{"n_layer": 12, "d_model": 256, "n_head": 2, "n_kv_head": 1, "head_dim": 128, "d_mlp": 768, "vocab_size": 6588, "activation": "gelu", "norm": "layernorm", "norm_place": "pre", "norm_eps": 1e-05, "positions": "rope", "rope_base": 500000.0, "rope_fraction": 1.0, "qk_norm": false, "attn_scale": 0.0884, "bias": "none", "tie_embeddings": true, "parallel_block": true, "init": "uniform", "init_std_qkv": 0.0312, "init_std_o": 0.0312, "init_std_up": 0.0312, "init_std_down": 0.0, "optimizer": "soap_variant", "lr": 0.00571, "lr_mult_qkv": 0.7, "beta1": 0.95, "beta2": 0.95, "lr_head": 0.0054, "grad_clip": 1.0, "warmup_steps": 200, "schedule": "wsd", "decay_fraction": 0.641, "decay_shape": "pow", "final_lr_fraction": 0.05, "batch_tokens": 131072, "seq_len": 256, "doc_mask": true, "train_tokens": 673000000, "steps": 5135, "dataset": "wikipedia_en"}
Each number is 128 + 32 x the weight over its row's rms, rounded and kept within 0 to 255. Layers, rows and columns count from 0. Numbers have three digits each. The size before them is the row's rms in percent of the matrix's.

# layer 2 MLP up, 768x256, rms 0.228, rows 742-767, columns 64-127
101:114132112106093111146082075155126151195105113119073120138166129113147121124051140165117196152113096111125148093140121117099185127042131113180137157160138132128137107119143097116106130172149102
104:101115109096137180161163100169149098090108125144068100136083094155081149097090103168121128084169122169138130165124072132172111134100170152207118104083094168140100102129128121088086188097116168
100:181135116146099088163182189161118088097109128132152130149171115052182119122074120102132115177131090138129094127132100150128148116125180156119158056134116113078142206125144161092074101092150152
097:109157132134125108156129134096111189103107129060105113102103155128099144121113110158098172143139106123106204129106125070136121102159111185116198093168119210155066091111194171124122123140132107
098:135159156075085109128192091155052120122144123124101164132174157123174163096138097119136114094127083165098104123120056117137157137149151124070161120135141070104104092135077139125142104152145218
095:082124161128206119069182157134169086126113162094149152088106123142146065136084138070096107123157171133136144074149107137061119177112148093170140128140110117209114130073086080119104122129149101
097:152159156135148165099139100115160165126118093121145220099141130153123025088063088141124159110117119118092055100134133200108139138119149139100124114076169163118145112149124120130107185070119135
097:109155102116155165142115102092082098160066102096094119142098116162104124110139094127181080144172153094119100190129115116155124125149118052077127101102125135160145135213149110092175178094096138
094:134111147110111128109163108175134078105105141136108143136196112163136156149114067119118110123112123173065163187065174137097147129198093116137081127153060162095094156099083102121123175190106081
099:117109082136157072148132146172110128082107116116107077122098183136045158151063155080093083101120089145090136137074097146131119150115180096103166089106124088023076140174149173119146100090148175
098:170153098171146175112094166114172129151140158099127123159130105143122067122138092109121118119163078112109119058076173138084137109158105196126128115133116162110129166113135132135098120123195125
102:139181141123140102133120142130106119195152115140117170096121086124157082109101193104170074183176175143133173075095131125188107043108110130190157146152164192150119201136106162113094134122214090
113:071122122162165116106132157115146093158055097129101125112131140128116121118121044090102106123116066183106167147149194174150134112110119075179120102136071093102115124175159126110112144151143149
102:153091156081152160166132142088154149170107133141143080095189157082152156127108099119092166067146142158102075129145094181152174131151189137111133156116064088158147073090142105095126134118150136
103:187088078185169108087112116158120067130104043092116159105118044144160126140153159116204146161120071066161088135151111133088117112167146127057093078105177109160196104086105157136081157148125146
104:160144111142125137172099127054122186159129136110153137129170079148077165179118103099131169130122148127118086126150106132100161094152125120071156080150171101153108152104114123148064183216172116
097:133102117116147142188164128153093128114075100150143137144103152111068110161080125094131139079152145104143117108127164096152027173109118113184139085121154059061133136183100110138140091077147148
100:157157074175158114180158114201120097091104171121090155150138124073168136111097099143125119096128112178100176109143132148138108075108224127105130123126150142111098110093133137104161137117167154
096:204140131112166142158081113094112108177140182109144165129108149147058139120129137189093138066102142111046119109081157110118108172169093126130131124145100147160148216124185130124169131099139118
103:124163075119087110101133104138165108142124148173106068120145099150095169090140143137061116109076149085125074105134081131115135062110156181129057131129192058130143137199115131162107171139089100
097:103068091127170099117101167153123085123140169099105162115088170140137163086133165138193109069127135111131145147111146148112153067091162126139147185114169123113090150132120103113124148130068190
093:109139091157170101084069111097133153103107150139081100130157118087110129165089130120106093151110131114083122179112169068095162140151090164167112153152130140102130133191139113111115122109108155
095:130111131134125082102149071103112182119111139112137130129119167106181117128137091165120146140178102149098127099111094089084088121114129107141159156122087164076103140190121107180186144134101124
108:149186065121101118143139132164124105127074118116099119076122139115146164138127051171128132133132085192114117095112122126143159130134078199192113159147166121156137125178172135164109113151123092
099:118131116141143100104113167111105125145110187155088187076118146147162110138077129085104100088068080182069157161099089069151044077144174085121086106203203156115161109125113113120133159160147165
100:143053153099152053108176159147119081135073064101122144168122124124117105139110134116126132125145112163097113095171080202143146179115104130165099123182064103105089192121122177096099125161136178